python train.py --n_layer=9 --d_model=224 --n_head=4 --n_kv_head=4 --head_dim=64 --d_mlp=896 --vocab_size=8192 --activation="relu" --norm="layernorm" --norm_place="pre" --norm_eps=1e-06 --positions="learned+rope" --rope_base=10000.0 --rope_fraction=1.0 --qk_norm=false --attn_scale=0.125 --bias="none" --tie_embeddings=false --parallel_block=false --init="uniform" --init_std_qkv=0.0389 --init_std_o=0.00858 --init_std_up=0.0389 --init_std_down=0.00458 --optimizer="adamw" --lr=0.00114 --beta1=0.95 --beta2=0.99 --weight_decay=0.073 --lr_head=0.00545 --grad_clip=1.0 --warmup_steps=338 --schedule="wsd" --decay_fraction=0.855 --decay_shape="linear" --final_lr_fraction=0.02 --batch_tokens=[8192, 16384, 24576] --seq_len=1024 --doc_mask=false --z_loss=0.0001 --train_tokens=140000000 --steps=8856 --dataset="wikipedia_en"
Each number is 500 + 40 x the weight over its row's rms, rounded and kept within 0 to 999. Layers, rows and columns count from 0. Numbers have three digits each. The size before them is the row's rms in percent of the matrix's.

# layer 3 MLP down (transposed), 896x224, rms 0.0602, rows 744-772, columns 0-111
134:509498476433450481567512515556464464594485493468473490531510480538577526474486490510605450505540553573535488511488515417501559501481506476537425523486512457504545424488499531491584527502486493530510535491476515530538515437443468496462543446445520585484500479502473442554492461499477513519503507440462481451515456546464539526485577511524
031:447473535488504489490492515445516533575418471564517510542469504468547549542522576521518560536495515567518479473515551464461563488486441467486415475522482473483538467465493432564442477554520500492546426526448564565506565545478566515444505526512531554499529499533491527430488479524530582497546550528514491554472534556513457517466469530496
125:494439450452490488535450498503489580527511529575464538526569424466504545530454468484482468549453484455573522538475555468490547487546566482462437523478549467510476529525528518492492445476503433538512586479472430498481556478543468472543484475476489492549512465511564494644480477530501500488500521483549472493474517526526497448517434530472
114:542504520524533454464516453483565566479484453507484497498474472531435503511522478508471538467502468538518527512511501494456495474456495485549519591369557492493516450453458409485517531423515490359519527563531517484422497462547501497504514534511435488515466581485441547448532519532508566499469549575492566510493489469464476492501496481467
065:509458537448455495523487512468481500472467469463471571500413496480427580502450525500445577485528506463475466556501491493530534537489428494505566563505503518483504529488557533563516502550576397487540497478535495498600519485453456472584490450504554477603473484446462506590452523483532486451471502519452520520519455450546427473467507497477
036:522418534492503503604553523495527526476486531450499487528503488399587544517527492541573507480431465470468496508340541483471493520561400552478489447524499438494510508509524506483519480526485512502449488436471470455571507502570495555433496444529551474513513485465526474513484476541498548473498536473508444513476505465539480530526526606491
144:563511485477511484451538600493541494450474498570602387434473473517441542461415478552490541483462517549538486509471500479513527464458476516567464468488482441504516471541499485516541564403535516459493518435478513498440526481515519450558477488552526451510526471471523518552522532501488536499511533477509499451424514570565433502556481507530
118:499564463433486479486551525516470499496497558521491461505482516551503534549510509439461449438567546487526485482560520499523471539443479522565474485450523539455534471491493508541490493417545534481490480410478550457553469452453481460508473508430389567553517507470540585471480534512511580464571525484485525527508521446507478457420515456492
104:410511641513542459466532462509517503548528436460490478548432490561465483459519547506547539533526423487482482491519549471525503578544475505457615447497503494410534494464555424461447481572549462510444502490479553501504489471562498476510518461502568538486493469429523477464553510521452496577488475484458465482508545507509502507533437453474
130:506551482522493412511488466455496481570524486481487520525509508520529601506454527534545553502458492524486523527589510444520448506533536540512563471535483440551475582509521464490396520570459517514532475472484518463517478508517470456536544484510553476516560522456584467497527510499461544521413450545469569480514489508506488466533555476429
061:562530484462562469516528464471484498474518472480494493537468492545516487484494514476504445499534459457493460509544503493593533546520558511476573571515491511510515463526473484512481485497575415455499561419463544499418537493508471519468492491431562506540458497564515534489442462469546477464438534457522544435521507517500506514495503509425
022:503479506571536507461429460497396467484444458537527506538482526580528509507469450516484496506528381532395510530585382475484518536526482526457449514523499550505562537505505486461578508467465532481520519499497546558543517542481526488503496480428512614533498543492483604487510488476461464528459517527507504510455558470458437447524497463473
122:580503496491540474462564503473425525516549470556533480503471521563473473572537532513453511426559514497397517413528502474496523491445523486471442506532459542549576523503516492483470483518514524486455443496477431545493485544519487499520492450550536448523528471543479517516574517542549559490548458459499446509562547486564446501546431480414
041:519479511523445525478435510552425546503501550486429485529475505527500472539410519527458447510435436547480522466483496429557525508571492474509509528465476572490497493610496484564555522554440431501477480506494389501504516522480569474565513526500566526509493476493547507478501522434494547512475510477525520543511489483501524509521506578468
127:551527453524449507496494560525509504477509496517604443452473461442457483442518547569479542476471473504551550522522465514505528452485482565513456514491466506587525462455482470531485368502522530521539486480495577477456509541493487456509523488469513516472475416480554492509468476463529497556473540505497499455498481514441456548454479477543
042:518448549477427492502488533430473502592394487490453425513499422467509523551501497494477524477483511449438467491474539528450589535499447620526530495568431485379484547488497534541519496595474465458459466449506499499491493536487516474486459482469587510496555524482409542538495447507503510470476564472497537530518541551565448518564502531467
156:490474496510500472462472482514506477496454426530490513505529493490483506483481471537454547478492476535424470511450494462495587433542581498531498524525466525491496429415530482509595498540551476437525489625485482445492485498557452477558520468423543507458491474532436428517467537478493502455460478478513591471527495521501530485571453548515
135:452491460568523437456529516530537500568454514539467561569526512455493463531504507548512485504563550490484534483452545499491510512475497504500574515544506511516466469495470457517519468501458496436495498425486549471530453457456491523525577499560521471440459414499484500553509464489524650504490418548487457449514512525508479509454552475560
033:512450561519486502413413517409458551498447515518431559452526577543569496486415497504511523543523519570460463538577506494535559481509475509517444479453421548520508465534504535505533551513508486571448440544480530490510484457444413535538388540462510507460402480527487478491550484484499446470482549516516483549492517502503493458586509502503
133:433464432442460521505482474468455492580468567476421529518603555483545517560448511500521479503551549554492460452507457478479505497511375527500510484473478516473434559560597571457570539474533474572477555539519483537526436494453527510433440536508571569557544516517495591488457507517477470515522483448492468501549473462447495502425466537382
012:583563483493494477597497482541472629526464488510390411419520462435438511483515539509551478502511528435450506539488466546449534486492518483480445526403489491484550487561459535515511490512507468532417498490470525459523489400556451491469541579469533598518497507504476413549458491491544491527519549437500556489548501571454477491484523501510
132:598554469457469469503477489520505550582497464493509509466502530470551455537480397511516522509449538446410578530449524455432495497514472505508494489455511480434467526516562529498518532398502511500549499460498512567483572477490592524482459488535514481525498548486474576445487464503488509542490496494486499512477546458488395497552500486529
113:457514389467431532408529539550441530495511478502559524494485515507550569577484486464527491479530515475486476515502581578468541477486413462451453506505501519509456427517528447444506497526405519539483494487524508478540471388476511497470527515542575554482426482457452567451504490460504567471518518485530555519514463494538423562473572526528
126:521506456540555472438482536496495478438544481535536495494467504492401469465492459488567516512483453521476510491445505504477556502462471515523528523560543462453470465418495454479488603490522574476568493546528470502493504521467486554496525470498510484493439527501473570504528561516493473498532478467523508593516539407493537521475463552367
118:485494518494470486459533470498553421483526480468508535432516538527495474468465548514478512486525566455498503542472520491450507530555525572526443500515564488534506492478547458623565499461499428593528466463555502485512476529421464489507503497524562458532470450444461425531452488547544453542513462544537503515552469559504451492472428570458
122:491491494459482519526518517455470599435461495462479571511435465527441580499517495513518479577521541532558592491538445518532563491499485530512518491478496462494528423436452470536510559526485518516535510502436517476497528504460518461464620427547573505544504493482531530500479582512446528481461468609471560454481479527475557521487439509455
064:470521561565476520512509505499443525483452513474486538449447491471513499518448526537494539426522460512509494486460519429525520536428484461542448519448473476494613479491542486476519504572467533521436530488524483431499495457509444461436492489530548547429438446515478476546447491489502501507531516503459487523464489534470487541503558546463
044:495499525570541490482475502513456555512429432515519513536424434476502448499462523576498515525494456489451506447528504459535523536504486525454505541502473555512512448468534511524513482491509483482513494518472505517491507483476527478497519488516576484497488541438573577439532442442542488501517464532532561508477588529502475481501480524390
039:483475506469411487538490548505448525495475469469502533508548499547533554513446557507590488516492501511395516500489471461459502505548443427454427470505461458585508487463593473515526425488564479478508480507476520507522519527394506545504498493520516497536520522372465530425578433565519531528562557457519518548482514472526467518418485496509
# layer 3 MLP up, 896x224, rms 0.0704, rows 745-773, columns 0-111
056:533502480489535511481535498572528511465572603474506468443515525544493467460454517466465472523460583567488560533539543470519488415496534506538543460535582498498538515502518510526448509492531465495520495599561482525480510516606510487605508576588435548496447475539551512541525475417515530530477515573559488478486502498512478536534478471537
119:521555551445435539525607414503520503521466593446534525497485469440523496511477535517548661559442464514533502537490584530496525501539420441476521543529494532366506533409458523579531562500566540475557478512542464480504465522446446528511450498530521497470541477495480420437526504503488462529474500525519491482511546527491482566538501466503
111:490477458526495488504472523541406493475566600563487522535496520456518513496525463516454451485504483455473459481541468520529438506515489529519522518544485538482523591517483484613381515473459527510529416503571511544472509556491498510526459463544496450492518521430514517535472566520484487482491546495494449474515518448531478529524596438491
071:486526433583496500464487475573550437502577550560503501439517547514514502487511487475508525483467545580566481457498567525550467442453559459539528434502547521496479472501492547536388534439488492530510469543532425608494464502513430554482484485530468503494543484545623487449549528464509498488477534505463452494459462466537527546480482463511
057:497507410505535493466507469543517454453488576476525474605530555538479474500471410529534495471559502493504517479537532511478461471476523510546503513457536541459466492545477458493517544502472543529541496556533494564510473493560505519499442482539405488409494486578556457466503511458455535426468534535530544448425416538467559456436541473503
128:486489459443499485489472544594509445454477523520507479512463478538450493508501493469485541527520506497504465477503512449491557517452590553600524492489588435484524512512509438476466511394506542490564527491446455504559524465478521440481486591482466444484524554481569482575525466430480489557620524500531466506529536428506565474482506519590
113:475502552489457535553546554480465506437482504521531518472472460476548481483480478425467549470513445480594510552521601533486483459478479502481465478549493522500517565495484473422409494593491491537457523589542539545466512478507540444530485484536474469499480473511506479439447491514530442504534443465545570538532442528422548519478497424498
114:534456436417516502451456617481492516465499500577555556557467534422526457550496446482443481463522537410498537437559475510591455436552553515521435421471538427551524525512458462535541491463478565579502513501474454518428473545478483556543512461538471453509514494523502518524482496493522462540495528523544455458478547550522499468452563404539
129:479567407480499416434488483530488467516484547469495475531470579510526529480447485519531539516469450494571535516542440439453442531487595537562502454516488393510505558489486418519467547501477482508505466471535436488463497444467435516562557449506505465500546458486545468525509488487511550514490535525489517478486502515493484509489460461506
068:517514483447499465494444491577593422532501580522506535469534531462508532447522492472493476529460509556581494490522564521481457440464515484522529510510563510431429489551462449527445534486480520512554476599484454557435445495528428447500460548517450489481489475495520433530535516503489533483517504462494517463477478529452525527498480363588
052:498502507489434457477513496488538520451504568529521526441479478547577476511512547419491451472548536568510506514441512535500470455498524538514513460462510462505515465449525515477474483496531536512542493600508454498452484493512425500512480522516434433428543528498601416537483528500472468526494502498516520474419519451544506487477478450500
125:520477461496520526450564577460478538478546481561491503524465551566480451513516522464474419443552502517504473441512504487481443474411515494498427515551503503547514529548514475495460489421486477471544550583527404521477419506472493470548445535499445455504483496511480461523527531537537473495585470488554473508424534493619469510472416460548
060:488552499493480521525599511514548469491492588433518459512541549455532531519482437499508520520510571518532491481429527537407484500510577546503547439454543558507445529452447520508492465416482522492503521534509557590514483514508509511529432550558469454461496485511549458497544518473428457513550489528508478522417490504508560547544554470533
117:506500454491503476565485557510506467529469480447576484456436535461560506531423475523451474517486534480487502521483466507529580535485533480487512461461512517502476520581472529539507513496455405491496588545521473472476489513535432502573397511593495471532529577516525462533495525467421406503502461526475495440491480589536494478465552492521
059:448477482516474494435530497578578519433479515525486541463550487541496550512495443522502480518514556476538477459513502542515467407487491468559490517475510486496497496541512542545380496496501425527520536504529482526453481450501485475500466509537506540486519418557609497560535521475492512504506539480562464487493402465477487480378470457501
209:531520484556513512479494487532480435485508493473465454557578517505495511444489466547472518482510495529511522471507471462489547376483543481555531487538474533490417436418575524522550519507544497469548522563548529483457439510547416464555520443492464438361515471558535453528468520471490504423446538449530542409490452544503535539516452502534
124:484487493475491485449515468602489444488465566453545460504461504481518511470472541481512486526463475529541484480456505528491510521462533513469595561496539585573444479438453437502517454541480479465498496549486458515549513541491494484477497468513487551490488504522535473498508450516458515530479492571565533477404519489528558399499527529501
054:423442435492437497458535499520485440489518514535499493519539515551571553561466412475493533514542556531605486513516507524610530488460605455466501485461562535493492524498506473509488548528459513492506467573500467527501406503557486508550518501544477516460500492579578463543541486445509546503487539478516455517482389483523505474502469454546
120:512495533550572452478489488486507538459482537572500425526441452518477503530524484556486528537449459457514537506504482510561500505517517520488457443469453500471516463427472501559497491541525539436446457470483575466447490495562497531563531533560383486458416477501529508526484438473529516495445516460494493510456528495535524494599473462525
051:450471451517530559444536480496492501452489579504498488472534605555421471524517460453508490478474495477542503535527472486571459496487528513489525478528504477520497546495481548565524542472543552439536466536489469504493472462513452405492461530505419485403469519552593450478511513446517539506541441482495503473456503499496579448547473418558
130:519561473449498427524471482520475482511519492480525505537522532451514487533478509545386469491462519456517573505452481430510486527409496561511562490456491486468438606537457495569427547487520537515459541503474520460475534552592520640499505455538371483466526534580508500495476501508512503453565528517448454465502524465495490461560453519519
114:391553499479493586529447509441517486500523507500496455436441569446465431548505437486468482420446465460524470545522523548460455480513563502559572525399551527509569484539485427455557524504450537480460478514547528513524478527507488477555516504493439510457445543555511465543506595514520548574537473470561546472448511468538498499524515510513
119:424475509589474468511491518510532462471494508520478477519573525512502496508563530534449434506500524566546497529569495493546473472461471506506420522491506484504444542470480422517476512465535583545593430523589484460538466451474486509453529458579476467488506491535513489504486528528464567513580508490510433472499514507531520514490443475537
119:508476484495545516453584490445449363465577518478518505480572510543514513460450476442488477432487503437523537574566605514487456461482534552480523540534525518515452512625514480520527546505495537541466488531482489481450469524498512482582444543563497478502487501505492463580459554554544507552441463462496488425521503507468444559471521499502
118:488528467505427419500529478485546530495525528469574533535503480533477584549471543527531495522548554467521441520533497467543478512506523473468441531420544433506447526523474451523483570460497507521496610500505523544456514499450485542463548481567525507511556449508529521495537486431462519474492522550513480488462497453498478489552527454537
068:481455505482539495507517465526504471507553558484515556487597479492552537455463433517548539491479486553547436548527508576522429444495446451568537471478528472485452544549486521559507558447443508531515572524604539491435463487481518531541418514517475444396499507553545490468563550474479406414498563498517451480410454441479498483526498471576
056:490510462468517471511464509513547486526516523516485524534514518571444470443486422495519487490493523509566540551493497564509409489454514498544523528513494473484448491490493546510488557464516509502495474591479473558473480514497496494485447556535461523399517555494560434594478503484493493468513523476556483473417521531512512532536575376532
057:436539468471530474489510499581572482494485540479484518536516485506497516379500472511473564493507539502549497522530493500537521457460493488587470488458530494452483510504499527464416526488519560495530472538527554483493429515566379405565500574523470405478522502498561458503537456446497476515507506525442466512470482526492501559489545468563
109:489506491509543460474542546438589508513508464570456568549535587494560488528429406419567453506543513618524450493497539539469473532511463479496480497491520414476401516523496430529468454459498541487505540559533462550409511485461485535461504550496513535492447514491503452510479567584492526481444489471463563461470424515527448553464488512538